Weights of a small GPT-style language model, trained from scratch on English Wikipedia.
Architecture: RMSNorm before each block, rotary positions, no biases in attention or MLP, untied embeddings, attention and MLP in parallel.
Each number is 200 + 20 x the weight over its row's rms, rounded and kept within 0 to 999. Layers, rows and columns count from 0. The size before them is the row's rms in percent of the matrix's.

# v: layer 3 attention value, 512x512, rms 0.0302, rows 84-127, columns 64-127
# o: layer 3 attention output (transposed), 512x512, rms 0.0377, rows 84-127, columns 64-127
# q: layer 3 attention query, 512x512, rms 0.0302, rows 128-136, columns 64-127
# k: layer 3 attention key, 512x512, rms 0.0302, rows 128-135, columns 64-127
v84,097,219,238,174,209,188,188,165,197,188,183,199,212,195,206,171,207,240,212,182,191,200,217,211,204,191,211,192,206,173,203,194,201,191,196,185,163,197,238,190,163,217,165,184,198,198,214,213,216,209,210,195,205,201,196,198,207,197,202,188,195,205,228,229,229
o84,100,192,185,215,185,178,218,195,240,189,206,189,205,207,230,182,197,223,162,226,203,218,221,200,218,206,197,178,197,195,196,228,212,217,184,198,202,235,186,204,236,231,189,215,156,191,216,213,198,200,236,188,223,224,165,200,225,157,188,230,181,190,204,202,191
v85,100,195,221,211,210,190,167,207,186,204,229,174,172,190,197,201,212,214,214,208,170,187,186,231,220,180,142,180,179,223,209,184,225,193,183,167,179,190,187,191,218,215,177,217,202,223,204,178,167,197,226,237,150,214,201,220,245,212,237,216,200,191,174,148,192
o85,106,213,184,235,235,202,214,193,195,189,230,216,260,187,168,189,213,212,220,232,170,198,192,192,196,195,176,191,156,183,202,225,194,251,196,197,214,191,178,229,197,233,216,224,193,209,195,161,207,186,222,187,194,195,184,157,222,195,186,202,223,219,214,202,226
v86,094,219,233,167,193,183,188,207,192,172,223,204,213,199,252,189,234,214,192,215,190,211,189,190,204,253,175,196,203,186,208,123,220,176,222,189,196,209,195,193,197,209,230,171,202,201,193,200,210,248,216,218,190,198,198,169,245,214,211,197,209,190,211,211,200
o86,097,225,180,242,201,174,190,185,208,216,224,206,215,208,196,193,193,218,226,198,212,193,224,185,243,192,202,220,181,209,228,199,160,241,195,212,233,204,170,213,219,235,236,198,235,188,232,204,186,210,213,182,198,189,212,187,199,221,204,189,188,208,196,187,223
v87,095,203,181,225,196,196,221,242,221,202,196,192,217,224,182,218,175,230,153,193,219,213,194,235,180,152,188,201,211,214,206,201,192,196,184,182,197,213,189,186,213,199,173,196,189,199,220,206,236,204,175,191,206,237,208,232,203,152,208,220,201,218,199,216,221
o87,099,227,212,181,219,173,225,191,260,167,174,209,146,226,241,202,174,196,175,183,192,209,185,191,183,217,228,186,194,223,226,192,215,176,189,174,237,181,209,192,240,144,177,236,198,178,204,233,171,234,197,172,203,201,211,179,205,200,206,180,180,237,183,207,199
v88,094,204,210,158,202,199,164,205,195,203,185,201,214,184,196,203,215,191,205,192,191,214,176,206,235,194,200,211,213,183,215,181,185,239,235,210,169,195,186,212,164,205,210,186,185,217,194,210,207,192,210,169,169,197,201,194,209,224,193,207,194,179,174,200,211
o88,103,212,185,237,185,202,227,226,203,198,249,191,201,206,206,244,238,221,197,189,201,209,224,172,228,206,183,232,207,217,205,222,222,225,194,219,195,180,180,186,196,252,181,186,195,210,230,193,220,162,160,189,233,216,204,197,204,222,214,199,147,229,197,210,208
v89,098,219,184,188,201,213,233,186,197,219,217,203,225,189,206,227,198,183,179,192,210,186,192,166,180,223,194,232,188,208,174,218,216,230,199,193,240,208,210,183,188,183,220,147,203,219,213,217,201,181,191,191,209,218,198,191,206,225,184,170,162,220,209,211,186
o89,101,210,198,195,208,192,178,242,211,208,181,188,195,229,204,158,198,217,187,200,207,193,199,177,190,179,228,213,204,188,184,145,192,175,173,201,142,181,210,174,174,237,209,222,232,181,191,199,211,193,202,188,198,184,200,209,179,221,183,207,230,186,180,210,213
v90,095,198,193,195,206,193,223,186,177,179,194,201,203,210,216,193,219,213,213,208,174,213,219,228,193,171,204,175,170,234,193,200,203,223,253,242,184,211,180,189,205,205,200,196,207,189,183,186,187,192,247,194,224,157,202,200,163,202,187,189,202,185,190,180,174
o90,102,208,177,172,180,229,148,236,188,218,205,216,223,189,190,173,193,195,210,188,204,211,169,198,200,214,209,195,238,188,217,217,202,196,204,238,204,223,182,192,195,209,177,192,220,180,237,196,217,178,203,226,211,193,234,221,205,175,182,200,212,208,193,193,231
v91,090,184,238,229,230,165,207,197,213,207,208,218,186,198,170,179,210,171,174,156,207,188,171,231,198,196,205,181,183,204,199,182,237,192,166,188,181,196,191,186,203,226,175,218,196,164,208,231,176,180,191,241,208,204,221,206,200,213,189,217,182,205,158,191,211
o91,095,190,175,222,232,219,223,197,193,228,187,247,199,205,240,209,222,164,221,200,191,189,179,193,196,213,172,211,198,195,175,165,206,190,142,178,191,204,229,189,205,185,219,174,197,200,178,198,211,208,183,170,152,204,216,173,209,191,198,205,230,193,189,209,186
v92,097,219,223,192,155,215,222,193,212,209,220,218,178,203,182,219,189,214,184,196,186,232,213,237,218,180,217,208,218,176,241,192,203,232,218,183,174,205,147,217,190,196,199,192,187,220,200,190,210,171,200,230,182,201,181,203,208,171,167,201,220,187,184,190,184
o92,097,232,155,209,223,221,230,222,184,195,210,202,191,157,224,180,214,219,224,195,204,200,184,171,203,216,194,170,179,222,188,237,207,213,208,182,221,230,181,197,183,161,184,173,227,220,189,211,224,173,199,201,208,192,181,195,190,203,182,215,176,221,182,221,206
v93,096,161,211,197,206,185,203,152,208,208,222,213,186,226,188,168,231,216,215,224,182,192,211,171,220,180,210,224,187,229,178,208,195,171,202,182,168,208,230,230,198,205,224,222,194,169,207,198,185,195,176,214,191,196,187,243,227,215,196,211,218,187,202,170,184
o93,099,213,204,195,204,177,220,215,170,201,189,193,211,191,204,192,182,203,210,189,209,239,171,185,208,197,194,182,220,192,170,168,196,208,183,167,198,188,199,190,182,219,214,217,158,198,181,212,192,202,212,175,181,177,181,237,219,171,222,222,160,198,204,226,187
v94,095,199,231,215,209,195,222,224,214,184,202,224,223,232,193,186,225,217,212,161,198,208,242,196,202,197,204,235,216,206,226,183,222,212,238,178,235,233,184,201,191,198,182,205,209,223,214,170,209,224,190,204,194,197,193,191,165,191,208,196,184,229,197,197,204
o94,098,207,193,181,213,189,178,203,219,241,212,178,194,209,178,170,192,198,202,214,203,208,177,164,166,194,211,189,195,186,197,209,256,203,230,166,216,215,198,214,201,171,183,197,198,208,200,222,189,181,192,182,189,211,183,173,218,199,197,186,177,161,166,185,219
v95,088,208,186,196,224,195,176,201,200,185,197,227,223,205,206,246,213,199,218,178,184,174,208,214,209,171,215,241,244,186,201,209,186,192,212,189,178,182,205,211,206,201,175,183,234,226,209,211,239,242,205,198,200,155,210,212,228,232,202,201,177,194,194,218,165
o95,092,209,239,183,191,203,204,211,198,175,191,209,201,251,176,216,185,196,197,230,240,210,202,196,183,221,201,217,226,193,201,198,200,185,223,216,145,180,229,175,222,233,179,196,166,191,183,167,188,213,225,181,226,193,181,191,226,179,198,186,185,213,189,196,206
v96,098,206,214,223,195,240,205,219,194,213,212,234,175,184,185,177,207,192,163,223,200,191,213,206,186,204,189,187,208,191,214,205,198,218,212,192,246,159,197,197,185,185,204,206,177,199,214,168,156,201,215,170,193,200,185,175,179,193,196,178,202,214,167,165,194
o96,102,221,195,214,166,189,210,157,221,208,168,214,205,200,162,222,232,190,206,153,224,195,214,215,229,214,214,189,185,211,194,230,183,203,176,201,185,202,173,217,214,177,217,218,211,207,182,213,211,194,192,224,178,212,169,223,210,219,209,220,207,206,188,173,189
v97,097,197,183,210,187,189,217,181,194,243,217,219,170,192,189,189,197,156,192,202,174,181,191,224,176,217,211,236,179,212,212,187,209,175,205,203,176,202,217,169,188,233,197,252,204,201,173,225,189,206,207,195,212,187,217,187,237,200,221,181,209,229,178,225,223
o97,101,210,192,181,197,226,169,222,194,190,198,200,219,193,179,214,187,198,216,205,176,195,212,219,212,183,178,181,223,146,173,192,177,193,202,183,209,203,198,219,212,160,200,224,180,194,202,201,160,193,155,149,174,201,211,179,186,196,211,198,188,180,238,186,215
v98,094,198,214,215,196,229,219,174,213,194,180,247,182,232,214,172,199,210,166,215,194,196,206,185,192,191,211,232,191,229,208,191,157,192,252,177,222,201,191,182,191,197,218,215,221,216,194,191,209,227,216,199,230,190,184,176,210,178,202,234,185,216,171,226,221
o98,099,168,143,179,210,253,160,207,225,224,163,201,217,235,206,214,182,194,202,181,220,212,194,196,215,181,188,172,190,186,191,240,197,190,195,205,142,215,215,213,224,208,201,190,190,211,165,224,240,160,191,183,200,162,178,168,206,206,199,218,187,198,182,223,215
v99,093,237,195,223,182,227,179,239,203,226,182,193,214,182,183,173,209,206,232,183,201,134,193,157,212,203,186,203,176,208,203,191,186,203,192,197,185,187,213,212,182,214,203,215,206,182,198,184,154,206,205,177,183,217,216,193,256,216,217,226,201,199,176,182,205
o99,095,229,240,198,190,203,200,211,134,220,176,228,186,191,226,207,217,221,215,203,194,217,215,215,177,255,160,148,180,171,157,219,193,176,192,213,206,202,205,186,214,200,218,219,167,197,180,213,209,208,205,194,195,178,191,173,176,223,216,172,228,190,213,172,235
v100,096,192,188,205,215,231,196,219,195,241,214,192,195,221,181,171,183,173,224,189,231,179,162,208,202,218,203,163,199,185,180,246,190,200,243,182,174,185,210,212,198,189,197,186,198,171,209,221,171,213,214,214,190,206,214,195,216,210,203,167,218,188,177,178,217
o100,105,165,176,208,195,181,173,204,184,173,199,213,164,228,206,205,195,205,212,180,184,186,201,195,202,196,216,220,190,200,206,140,236,198,206,214,190,175,222,167,168,215,225,191,189,211,199,226,173,207,159,196,184,181,196,222,188,194,181,205,140,194,235,167,209
v101,095,226,220,207,199,202,180,170,189,222,222,169,230,201,197,180,223,196,173,231,196,190,201,168,201,193,209,177,185,182,233,177,178,196,188,213,191,163,190,185,191,204,201,205,189,227,224,190,161,180,194,178,208,213,185,185,167,213,224,175,224,235,221,181,178
o101,100,190,208,163,203,191,159,197,252,221,209,208,183,213,188,215,211,203,232,221,210,235,196,184,181,202,235,209,185,204,210,193,202,174,180,229,185,219,187,194,230,176,222,193,172,207,256,176,211,187,224,167,221,176,193,224,222,177,199,172,195,203,180,210,194
v102,094,187,220,206,247,254,213,188,185,206,211,198,207,189,178,203,198,193,198,201,200,206,241,220,211,199,201,181,171,182,223,162,188,185,214,198,182,174,204,156,196,221,197,211,210,204,208,167,191,177,231,219,220,166,197,239,209,206,212,169,219,214,222,204,187
o102,098,178,160,181,213,204,213,202,188,196,188,187,218,226,172,187,245,210,204,192,198,165,147,194,214,210,220,244,191,195,187,183,192,191,186,178,216,197,195,175,189,189,194,182,201,185,180,209,161,197,155,188,196,217,213,199,193,180,189,229,179,195,195,202,202
v103,100,192,193,203,187,195,171,228,162,215,188,210,216,194,221,174,189,181,203,187,191,196,177,206,196,183,219,201,148,175,219,193,194,225,232,177,224,229,186,173,200,192,201,177,201,229,193,190,177,204,219,212,175,179,175,208,221,218,182,214,200,196,196,207,214
o103,105,199,179,204,208,174,199,183,221,191,234,202,181,204,190,191,198,194,164,216,178,193,165,222,225,207,210,213,168,192,196,184,208,201,163,194,206,182,218,204,228,215,196,218,189,226,223,209,169,177,197,226,192,208,177,225,224,194,210,217,217,201,201,202,210
v104,095,214,241,209,199,180,181,170,204,206,203,173,210,199,184,207,219,202,169,238,211,197,217,185,187,233,211,218,190,216,199,212,208,197,203,191,201,216,200,203,201,231,194,204,231,185,175,202,223,239,195,215,172,225,205,190,219,189,220,220,203,175,171,242,204
o104,098,188,177,226,189,199,202,173,258,202,181,193,198,207,203,194,167,212,177,180,201,216,207,225,224,174,199,211,161,205,195,207,194,232,209,192,208,185,167,212,203,203,207,240,185,206,226,202,186,171,229,189,197,170,210,184,203,225,199,223,201,184,191,234,202
v105,086,217,191,191,185,166,229,221,186,202,205,175,209,190,184,231,212,220,175,209,205,207,210,193,259,177,186,185,194,185,182,214,206,177,221,217,141,212,176,204,215,218,209,194,219,229,199,202,227,200,193,200,183,221,232,217,212,187,207,210,193,206,200,179,183
o105,089,189,195,165,216,216,197,171,202,159,250,181,198,219,231,204,194,188,183,189,183,220,230,208,190,195,205,183,210,223,197,214,184,182,222,186,192,203,207,203,193,169,200,182,222,178,193,221,205,209,221,206,211,191,197,225,176,198,181,173,206,233,203,193,232
v106,096,230,203,209,181,228,237,184,181,214,224,199,191,192,225,160,220,181,205,219,229,224,222,206,173,229,194,198,186,206,179,216,198,229,196,180,184,196,205,205,178,169,192,210,233,192,222,197,205,155,212,176,213,157,180,174,217,210,220,178,189,245,194,192,205
o106,099,193,211,221,179,155,200,206,187,197,173,200,188,195,216,202,233,220,187,157,202,224,215,185,259,208,239,148,232,186,190,189,199,171,195,212,214,194,203,185,207,182,205,205,235,188,232,197,138,154,174,198,204,221,199,199,187,175,189,223,200,185,226,207,194
v107,101,200,202,203,205,224,224,195,133,172,215,198,210,197,187,207,224,197,194,210,204,218,208,198,230,214,188,199,200,219,199,158,223,180,210,192,207,189,236,169,187,211,238,184,169,222,207,198,195,194,158,215,175,223,191,249,245,287,203,203,194,200,199,190,167
o107,108,175,250,203,200,161,187,170,231,200,195,217,225,212,215,203,222,213,191,178,188,193,202,216,170,225,196,211,189,199,193,195,203,202,210,172,189,221,210,237,230,215,183,223,209,203,201,185,185,194,222,189,229,196,221,161,216,200,155,150,204,206,205,188,172
v108,090,187,174,249,220,182,221,216,217,193,171,175,167,225,222,186,199,211,179,219,207,185,206,174,207,187,235,213,198,192,195,174,205,194,220,201,221,194,192,160,163,207,189,229,180,203,224,216,209,225,221,223,200,207,203,192,205,187,181,181,214,200,162,225,199
o108,093,215,245,227,162,176,211,199,166,202,144,195,212,218,203,205,200,166,172,186,213,174,188,144,177,186,208,233,215,217,200,200,199,202,212,165,239,193,215,226,203,203,232,228,193,187,220,190,176,190,198,202,199,176,190,183,213,241,218,206,202,232,210,168,195
v109,096,220,210,188,217,181,191,189,189,191,206,176,191,197,180,174,218,178,191,189,216,202,231,169,145,246,212,184,165,175,188,186,184,221,211,206,194,181,209,225,203,202,193,236,216,169,178,243,217,190,189,197,171,211,217,173,224,175,178,211,172,202,204,188,213
o109,100,196,220,193,161,207,204,189,177,235,181,221,210,189,233,238,195,182,187,207,169,192,191,204,223,214,203,211,182,214,205,195,174,213,237,205,182,184,197,186,209,199,191,208,214,231,199,197,207,203,197,194,157,208,194,199,200,213,203,174,202,188,234,208,214
v110,091,168,219,236,214,199,201,191,197,194,219,259,208,194,181,201,206,201,201,198,217,203,211,209,197,192,199,183,205,233,221,209,220,202,198,209,180,195,198,193,207,223,171,224,205,186,209,144,193,171,204,217,213,189,187,227,219,204,182,244,212,195,162,197,202
o110,095,204,180,197,190,174,198,208,237,165,194,201,168,174,196,216,192,201,213,208,141,181,171,186,191,206,203,242,195,214,213,209,218,206,185,214,257,205,193,223,225,160,210,229,185,192,212,191,203,172,180,204,189,252,203,192,202,203,221,198,233,215,188,173,227
v111,094,159,186,205,195,259,210,236,250,190,220,204,186,200,211,177,193,177,229,185,186,187,182,228,218,213,187,196,186,188,182,207,219,233,180,209,199,187,189,233,205,204,187,173,182,176,237,189,176,203,236,239,196,174,195,215,180,210,187,201,216,200,204,234,174
o111,096,211,188,211,202,176,186,194,193,199,209,222,195,189,167,186,189,205,196,217,193,151,201,197,188,197,184,204,232,206,191,213,198,201,163,192,201,216,221,232,159,196,230,197,176,205,192,194,213,189,219,209,226,174,192,231,209,211,227,186,208,199,184,202,205
v112,095,190,216,216,211,214,175,185,177,196,211,222,223,211,198,226,208,198,196,201,228,210,187,224,202,198,181,232,195,197,181,190,197,221,198,215,203,209,205,199,202,191,195,216,203,219,202,211,192,190,210,219,195,196,221,197,192,248,214,184,229,209,195,235,178
o112,099,209,185,181,179,195,191,211,208,202,196,192,181,215,179,205,174,217,168,200,179,180,180,184,218,178,233,210,209,182,215,193,198,177,212,197,179,236,239,185,209,174,193,196,171,176,199,197,194,212,180,165,198,189,222,220,192,192,178,221,181,199,213,165,166
v113,098,208,207,209,184,186,213,166,180,188,175,208,204,229,186,192,187,182,152,250,200,223,234,194,206,212,175,199,225,192,186,205,207,206,177,188,205,207,177,212,167,211,207,215,214,147,162,197,191,207,216,221,183,178,188,238,187,245,177,194,205,185,187,185,184
o113,099,217,222,253,202,233,207,222,186,187,198,233,216,187,200,191,190,213,222,178,204,205,179,197,185,195,182,227,207,205,220,210,183,212,188,201,176,228,207,188,173,181,213,202,198,214,219,151,195,190,201,217,161,185,191,161,187,223,194,217,162,226,185,243,225
v114,090,212,212,184,188,215,190,209,202,180,212,250,178,212,178,189,169,205,205,206,251,224,183,200,200,176,199,209,215,198,246,184,191,223,193,199,187,221,230,208,185,235,174,159,200,192,231,227,212,203,229,210,218,201,191,186,164,199,208,202,176,196,212,189,216
o114,093,206,169,188,231,217,216,192,189,177,175,187,211,235,208,163,206,204,173,213,230,190,213,205,160,186,221,184,230,201,193,218,182,163,196,197,189,175,195,149,200,186,174,191,200,208,202,234,193,165,172,193,227,231,214,161,187,207,221,204,206,180,222,193,228
v115,091,199,215,181,181,194,186,172,198,193,231,252,186,208,193,215,193,220,207,165,228,204,185,160,174,229,205,207,206,218,237,232,226,163,177,155,164,202,226,181,210,186,179,192,183,201,161,204,197,181,217,199,186,184,183,190,233,207,180,220,201,197,188,206,224
o115,093,230,163,177,219,184,200,205,189,203,170,172,212,196,220,182,194,211,201,233,163,192,205,228,218,193,188,188,194,199,197,152,238,217,204,195,193,180,214,225,204,247,190,180,206,202,186,158,211,206,222,172,196,179,193,181,198,218,225,203,216,185,203,186,210
v116,096,199,186,209,203,194,194,202,221,217,191,159,200,174,204,221,218,193,187,187,221,195,170,172,190,236,199,217,156,195,206,216,188,191,198,208,199,210,186,226,199,209,197,196,208,209,216,235,210,232,223,200,182,205,205,233,203,204,200,184,195,193,202,224,190
o116,097,195,248,199,169,212,194,185,238,207,215,193,162,193,195,199,202,183,202,222,182,185,161,224,198,206,191,225,191,204,212,210,190,195,187,226,197,172,223,227,224,202,221,207,194,206,141,192,204,171,198,240,231,202,193,232,201,195,194,204,213,190,209,161,212
v117,094,217,198,213,187,228,169,190,202,206,184,209,216,206,171,176,213,195,180,215,226,235,210,212,196,183,201,197,169,192,222,183,242,211,216,184,186,170,224,195,166,174,201,191,217,216,233,199,210,192,159,196,228,222,213,194,159,200,250,173,200,232,202,193,199
o117,100,185,196,202,238,163,170,196,204,202,208,203,227,228,196,194,217,238,187,196,208,190,243,168,161,195,207,215,184,191,211,207,205,176,220,198,231,212,202,201,189,213,186,187,193,208,211,205,197,201,200,166,183,239,216,224,174,204,201,212,203,200,208,215,163
v118,099,203,201,205,193,199,184,179,201,189,253,233,195,190,208,192,227,194,222,158,216,172,184,211,202,216,192,197,207,228,166,221,245,203,218,217,187,223,185,213,215,198,166,212,241,207,150,175,221,190,173,217,188,193,233,199,224,186,201,236,216,183,193,196,188
o118,104,203,170,205,212,184,207,230,211,191,196,206,179,190,166,174,188,216,197,211,192,199,166,163,228,197,186,198,179,161,193,194,197,212,192,177,189,235,209,219,206,188,187,188,208,215,186,207,202,186,222,208,224,167,199,191,197,194,215,203,212,189,180,190,210
v119,099,199,218,201,173,170,175,220,178,193,165,207,170,171,224,225,230,223,184,193,173,181,216,196,207,215,212,185,265,202,196,246,160,197,184,239,201,210,189,233,174,177,173,203,223,171,192,194,208,223,228,192,221,233,196,222,209,216,179,217,183,187,157,190,233
o119,101,197,219,188,152,183,222,178,172,214,217,181,184,178,211,196,204,209,216,206,203,205,204,238,246,204,219,231,203,224,158,216,183,203,185,199,202,182,214,180,198,195,215,184,190,206,210,148,219,162,217,219,151,183,187,172,198,232,210,200,220,193,172,220,223
v120,099,166,177,213,226,185,206,238,207,194,229,197,177,225,181,200,177,176,223,202,219,195,207,203,184,257,197,214,202,204,252,208,212,216,207,204,208,168,192,217,199,205,198,212,197,208,211,215,205,209,193,200,176,168,223,198,221,243,191,218,201,196,215,184,160
o120,105,235,234,210,231,195,220,178,219,207,195,202,197,170,197,147,245,213,197,215,153,175,205,198,193,228,171,233,186,204,191,198,223,211,212,206,216,193,188,193,211,174,154,202,206,202,183,203,195,222,200,207,211,213,196,215,192,237,218,172,206,197,219,211,185
v121,095,225,185,190,209,235,175,149,211,222,187,203,176,187,176,179,203,206,213,208,199,169,191,209,208,219,223,198,215,207,186,160,164,187,202,194,196,203,181,195,195,215,203,190,210,189,228,193,192,209,226,200,142,239,174,196,164,208,201,225,226,226,151,199,197
o121,101,208,170,205,199,193,197,189,230,191,200,194,228,192,196,200,223,218,220,163,205,202,226,167,213,227,172,231,193,203,183,216,183,203,137,197,202,234,230,206,186,172,204,174,196,158,187,194,193,205,197,151,159,150,196,186,222,204,182,206,186,193,226,222,176
v122,097,219,201,209,196,162,180,155,211,186,186,226,178,209,211,200,205,225,210,201,192,242,203,225,184,183,201,167,209,178,191,209,205,182,192,214,212,186,202,177,214,194,191,206,167,179,222,199,216,203,193,192,186,198,237,164,206,189,156,207,250,224,210,216,229
o122,102,201,179,213,201,207,196,222,188,182,223,210,216,193,194,190,177,191,211,246,203,201,218,189,207,193,206,190,207,195,210,214,221,200,208,201,218,194,205,236,189,206,204,171,193,161,203,194,183,192,199,224,200,163,249,212,203,164,208,221,195,240,184,186,211
v123,095,172,201,199,198,180,193,194,210,199,196,233,187,193,194,173,215,218,156,168,205,217,215,200,218,205,179,213,232,193,233,168,187,213,202,203,221,202,213,205,219,180,204,181,172,216,204,193,194,164,190,230,192,207,226,201,181,218,192,179,215,195,187,196,246
o123,101,201,166,185,219,219,222,220,183,207,173,237,185,199,204,180,228,195,234,183,176,171,179,174,202,186,200,206,172,205,173,233,206,206,181,182,203,204,185,182,186,212,173,224,197,194,189,213,171,210,169,198,198,212,227,180,222,212,195,184,194,220,184,203,198
v124,100,204,171,227,207,212,193,244,222,188,184,189,181,225,172,171,194,207,207,170,224,250,182,222,175,236,198,245,186,196,196,233,219,202,196,202,167,181,229,215,203,195,180,199,175,218,224,173,177,205,220,161,165,194,175,183,207,182,211,185,180,195,224,184,187
o124,106,161,208,225,192,189,206,151,193,195,193,206,192,205,172,233,238,188,203,200,203,197,208,192,222,209,202,175,216,164,199,232,193,179,210,200,243,191,181,214,213,199,200,174,209,204,232,213,165,194,207,245,208,207,166,163,186,208,191,216,208,175,236,200,210
v125,093,227,187,188,173,231,214,216,205,219,189,231,157,195,178,194,187,218,199,213,199,159,195,232,208,202,179,218,224,207,204,180,197,225,179,190,225,205,198,195,215,199,239,265,192,185,177,189,167,172,233,197,163,200,207,168,196,163,186,186,205,181,201,215,213
o125,097,230,164,171,209,210,208,181,203,207,187,225,201,199,211,194,211,185,187,179,191,178,201,197,196,202,203,170,192,197,232,224,218,182,236,194,199,213,185,197,158,195,227,222,197,225,226,193,188,226,172,219,176,243,189,223,205,194,184,209,177,195,187,198,214
v126,095,209,225,156,232,174,224,211,180,208,182,238,189,193,179,191,168,218,193,183,211,233,188,178,191,171,213,196,183,183,230,191,226,240,213,196,193,164,189,213,204,212,183,229,181,178,194,182,199,234,187,188,209,195,209,211,198,193,208,225,211,193,163,190,199
o126,101,187,193,170,233,196,172,210,206,196,195,201,178,179,201,234,200,207,208,241,183,196,201,203,184,212,204,216,213,240,191,213,222,188,195,185,196,196,224,224,267,190,197,166,242,234,212,213,209,192,172,196,187,218,206,197,215,204,193,217,213,199,229,190,241
v127,101,191,205,203,200,176,215,198,229,205,188,202,151,207,237,194,161,160,268,220,194,177,232,176,198,246,212,183,216,182,203,191,219,207,205,224,199,217,201,248,235,200,201,218,166,212,237,212,194,179,208,208,219,204,193,185,183,209,192,207,188,238,206,205,181
o127,105,167,205,181,185,201,213,226,220,237,179,210,185,235,184,174,225,223,187,234,212,174,210,203,217,196,193,192,187,174,239,212,209,204,201,232,201,182,251,207,216,189,188,200,232,204,189,219,228,207,212,158,180,196,206,187,203,204,228,168,221,142,182,195,209
q128,108,226,224,218,200,138,209,186,172,185,182,197,219,188,211,179,208,180,175,183,204,214,193,254,244,194,209,179,192,208,217,213,171,176,165,194,203,204,178,199,189,226,200,194,223,202,213,217,191,211,204,191,204,221,201,178,216,192,166,174,217,211,175,207,217
k128,095,208,198,193,182,161,204,206,229,186,195,196,208,196,214,185,169,186,222,175,194,178,180,217,197,203,146,178,178,195,194,196,191,203,184,192,204,180,203,191,212,196,179,196,177,208,173,169,218,177,193,203,195,243,202,181,220,186,155,196,205,184,224,183,192
q129,110,180,220,267,236,213,217,194,192,185,172,181,167,214,201,213,221,205,184,174,193,207,215,195,193,187,185,204,167,208,221,207,208,186,166,210,203,214,189,189,205,209,210,199,199,201,209,227,214,159,208,225,208,231,210,217,190,196,231,169,216,196,189,180,181
k129,134,227,184,208,206,171,235,203,203,193,189,204,226,196,229,219,193,216,196,173,200,226,191,235,196,191,180,160,197,207,173,216,155,207,185,201,190,241,172,177,180,213,174,199,183,208,196,216,218,174,201,225,234,242,188,191,205,161,205,184,252,191,180,198,179
q130,109,197,208,215,209,227,230,198,196,198,186,222,200,194,215,223,181,216,186,193,215,216,189,159,213,188,247,196,174,218,237,190,197,141,181,230,239,201,217,200,193,225,216,186,220,223,195,229,183,219,188,250,197,207,233,162,229,216,200,163,217,222,236,180,203
k130,106,230,197,220,202,219,198,203,190,235,175,206,178,225,209,205,201,265,198,178,210,217,184,219,194,203,207,175,186,194,221,181,179,186,208,197,189,212,188,205,173,223,167,218,185,216,194,199,189,173,216,170,218,183,208,204,156,174,198,244,190,201,181,226,201
q131,109,151,157,188,223,173,198,210,203,211,191,205,187,193,218,192,191,192,202,181,205,212,209,196,218,176,229,216,182,166,188,202,191,216,171,224,199,191,185,175,196,157,256,208,189,186,189,224,173,161,192,210,189,205,217,231,229,211,190,189,179,171,205,154,178
k131,100,219,191,211,199,252,209,197,220,171,215,245,195,181,192,223,212,193,200,178,221,167,187,194,173,190,217,207,231,222,226,163,181,213,216,221,200,181,194,233,154,208,170,219,209,189,177,190,209,199,230,231,229,196,206,207,171,210,193,213,225,214,215,211,190
q132,098,210,199,210,231,169,196,203,200,161,166,192,223,226,196,207,199,165,202,180,219,225,228,235,235,197,189,190,206,210,206,225,190,228,190,201,186,222,190,195,216,177,203,182,219,187,179,194,197,187,189,197,183,170,205,190,180,180,214,194,206,170,207,192,190
k132,092,191,195,172,184,200,185,164,186,211,199,180,191,197,197,202,194,212,190,212,203,196,191,201,217,210,187,193,199,202,182,157,171,226,171,189,242,174,240,229,177,240,190,175,169,208,198,216,199,192,225,233,162,205,180,200,215,166,185,247,176,178,214,210,229
q133,116,223,206,219,232,198,204,229,185,158,201,186,162,193,202,206,188,203,202,193,198,212,182,184,181,207,158,224,206,197,200,228,209,229,175,181,169,182,204,207,223,227,219,227,184,186,201,190,226,203,187,151,196,231,200,215,188,186,228,175,210,191,195,219,205
k133,104,220,211,204,215,153,211,190,218,187,197,224,236,231,187,213,207,180,222,177,212,260,218,225,194,179,201,155,211,197,173,184,198,187,156,215,207,207,213,214,185,197,204,179,205,206,174,211,203,178,207,221,220,225,202,190,185,186,182,216,218,175,183,188,213
q134,107,242,189,185,164,198,219,190,186,168,221,201,191,196,182,182,219,156,219,189,169,187,203,186,166,189,205,194,216,168,183,206,213,172,192,206,212,171,230,208,187,207,215,171,215,194,216,240,212,195,237,210,209,257,200,177,187,186,199,168,229,165,171,184,211
k134,106,246,210,220,223,211,195,201,177,165,193,186,186,190,244,178,184,198,170,196,233,214,193,215,211,212,193,224,199,189,208,180,172,204,218,183,206,157,201,197,206,232,214,205,190,201,215,168,214,235,186,202,185,170,227,202,213,193,209,216,200,196,197,211,182
q135,092,193,218,217,186,178,220,178,216,218,196,203,193,180,193,173,219,248,174,196,202,211,226,181,220,193,219,204,197,242,207,234,206,183,187,240,203,209,205,205,195,221,221,184,193,201,153,223,209,211,210,214,190,230,196,176,196,226,209,182,218,212,221,178,207
k135,101,193,201,193,197,191,227,192,175,175,194,172,177,233,209,190,199,199,226,181,210,191,202,195,214,196,181,208,196,221,199,221,201,247,160,203,221,175,191,176,191,197,207,204,190,180,184,200,207,197,222,225,215,244,206,210,218,226,173,171,247,157,162,195,198
q136,110,207,194,211,196,161,191,218,185,189,176,207,184,182,184,197,203,213,204,171,216,224,225,207,182,177,193,186,201,188,195,195,204,171,198,175,179,184,175,190,193,185,202,208,183,211,209,212,215,167,230,195,243,242,192,157,215,199,191,204,232,198,188,189,187